config = dict(
    head_dim=32,
    d_mlp=320,
    vocab_size=3140,
    activation='swiglu',
    norm='rmsnorm',
    tie_embeddings=False,
    parallel_block=False,
    init='normal',
    optimizer='muon',
    grad_clip=1.0,
    warmup_steps=0,
    batch_tokens=[16384, 32768, 49152],
    train_tokens=191900000,
)
Each number is 200 + 30 x the weight over its row's rms, rounded and kept within 0 to 999. Layers, rows and columns count from 0. The size before them is the row's rms in percent of the matrix's.

# up: layer 11 MLP up, 320x128, rms 0.192, rows 252-258, columns 64-127
# down: layer 11 MLP down (transposed), 320x128, rms 0.116, rows 252-258, columns 64-127
# gate: layer 11 MLP gate, 320x128, rms 0.202, rows 253-259, columns 64-127
up252,097,178,186,230,203,172,137,199,242,203,250,236,202,152,181,217,196,196,207,171,219,199,178,182,225,161,187,194,226,228,197,202,271,203,269,227,230,230,244,176,214,161,166,196,206,214,194,196,198,150,194,243,201,272,142,223,129,198,143,273,186,206,184,203,199
down252,096,220,223,195,252,169,169,180,181,222,186,132,156,206,167,188,199,217,202,232,212,172,193,197,199,171,164,229,212,197,227,168,226,182,184,260,194,146,147,209,208,197,202,230,176,211,158,197,238,220,186,191,234,199,222,228,236,176,269,221,212,223,151,180,227
gate253,097,163,235,185,127,191,168,209,218,200,216,235,220,239,204,211,241,186,238,219,246,172,140,200,133,178,173,194,182,260,201,180,148,249,188,231,186,178,170,236,248,214,143,171,185,261,204,154,206,173,225,213,193,185,188,179,182,233,140,176,205,249,196,157,183
up253,095,191,208,200,192,214,170,166,241,201,211,200,158,237,236,178,197,227,196,205,172,151,198,166,115,203,203,247,197,171,209,172,181,217,223,163,226,232,194,223,186,205,163,199,159,193,224,177,187,202,230,183,211,178,264,191,219,181,152,140,239,234,211,204,240
down253,099,240,207,203,172,174,169,202,188,199,229,217,259,151,152,239,151,190,207,160,224,238,228,210,248,168,232,199,192,184,238,177,190,181,218,281,171,170,213,192,239,245,176,223,244,206,190,173,153,217,136,199,157,208,164,233,212,225,199,212,190,167,228,157,169
gate254,097,214,252,240,217,239,228,146,175,210,228,186,162,202,219,173,238,191,183,247,168,233,185,171,222,206,163,285,208,201,176,202,215,219,211,181,174,258,248,163,208,212,214,228,207,191,169,159,158,195,157,253,208,173,167,180,179,237,225,204,224,193,188,255,200
up254,107,207,169,199,196,198,240,189,232,186,199,205,169,186,229,175,225,164,179,235,236,235,172,273,218,217,165,213,231,228,235,234,235,237,186,187,241,155,123,171,173,186,184,200,171,211,148,207,209,163,213,145,262,193,208,209,275,196,171,179,229,227,189,159,239
down254,103,162,209,200,164,212,183,199,194,231,251,200,147,183,210,124,166,174,224,234,174,178,240,244,195,134,153,149,254,195,175,211,148,190,190,231,220,170,196,188,209,205,220,257,216,188,173,242,189,188,219,242,235,164,202,204,170,227,236,173,208,217,258,234,222
gate255,102,181,176,230,181,181,208,251,138,234,185,165,146,147,210,212,231,199,229,181,236,205,213,147,198,248,189,155,216,177,234,186,168,183,225,220,149,161,151,188,216,120,223,218,186,266,197,237,182,232,206,170,164,203,219,181,212,207,216,233,186,200,187,215,212
up255,102,194,240,204,220,235,160,189,255,170,208,202,197,247,191,173,193,199,195,270,199,144,184,224,197,172,210,205,203,228,205,154,220,209,193,195,210,208,209,171,200,168,194,169,215,136,148,197,199,197,189,164,230,242,207,172,204,224,166,154,173,259,191,184,153
down255,102,223,189,183,183,194,210,226,164,99,194,200,214,242,213,249,243,221,156,183,170,177,259,158,210,168,224,280,158,165,223,207,207,209,239,210,152,159,212,205,227,214,175,166,215,196,227,175,186,222,241,204,229,224,210,260,192,196,237,221,207,165,270,206,247
gate256,098,227,197,201,144,154,167,178,238,228,208,180,148,197,186,224,190,183,159,192,148,268,172,203,174,188,181,171,193,201,195,223,215,175,233,198,249,185,182,161,191,163,158,244,202,157,205,192,162,134,153,187,210,175,229,182,186,232,196,198,240,181,144,209,247
up256,088,117,189,152,254,229,122,290,201,196,225,227,218,181,189,175,167,206,200,174,249,244,210,226,220,170,227,196,250,191,213,223,166,239,195,228,173,179,185,226,212,177,201,176,238,247,209,254,185,163,199,228,197,238,217,193,240,187,155,211,220,244,200,212,200
down256,094,183,185,169,142,178,221,181,206,191,254,161,186,197,225,193,189,198,243,195,247,217,213,255,197,218,198,211,170,209,224,193,156,179,210,178,226,212,274,204,165,187,199,215,235,206,214,205,227,242,202,209,218,213,156,169,172,195,249,190,205,150,245,242,192
gate257,099,252,185,188,206,232,247,165,225,236,165,185,180,208,174,185,195,138,261,216,197,272,220,203,208,185,248,213,173,180,166,229,195,240,176,181,121,186,187,260,185,149,166,180,189,238,200,202,167,170,226,194,167,190,221,227,217,202,215,196,206,180,178,218,142
up257,103,239,208,199,175,191,251,195,163,222,228,182,163,149,144,215,240,197,146,238,192,201,218,205,183,167,260,218,142,197,220,186,170,175,262,193,195,163,214,200,198,147,229,205,172,206,214,229,132,176,247,223,152,204,194,235,157,184,204,191,214,194,190,195,175
down257,097,160,172,233,208,192,203,184,178,253,146,180,172,228,179,224,170,164,169,153,221,217,208,170,256,231,148,203,239,176,215,201,198,207,171,240,216,220,215,184,242,217,170,234,206,161,195,208,230,167,206,208,179,207,204,149,210,215,170,195,203,193,189,223,248
gate258,104,261,164,216,230,189,172,174,214,225,255,180,215,203,206,220,183,225,243,192,256,266,190,189,210,263,148,192,218,210,187,229,207,204,237,170,227,203,273,251,216,200,162,162,182,116,209,208,157,183,178,233,220,211,189,224,196,211,181,116,197,199,219,216,185
up258,105,179,208,160,186,227,142,169,166,240,294,203,178,211,158,157,191,156,181,175,130,218,195,203,198,195,190,222,180,232,208,246,226,187,200,181,144,242,201,271,212,179,240,179,211,231,182,204,172,173,162,198,182,214,209,166,229,178,253,220,239,214,175,241,151
down258,107,242,218,159,202,207,216,210,206,154,173,198,220,174,199,202,176,217,198,194,163,169,266,154,238,254,165,184,205,209,224,232,193,123,207,211,216,167,208,174,246,202,205,190,233,144,223,148,187,197,160,218,214,229,214,224,219,197,190,195,176,173,157,204,209
gate259,108,188,218,180,170,155,211,155,206,220,184,214,251,220,232,172,226,211,218,177,224,183,215,220,181,195,204,219,221,252,256,218,214,201,183,212,178,216,232,164,195,212,139,195,219,178,233,156,192,265,196,261,213,209,222,180,219,225,213,253,141,182,232,171,169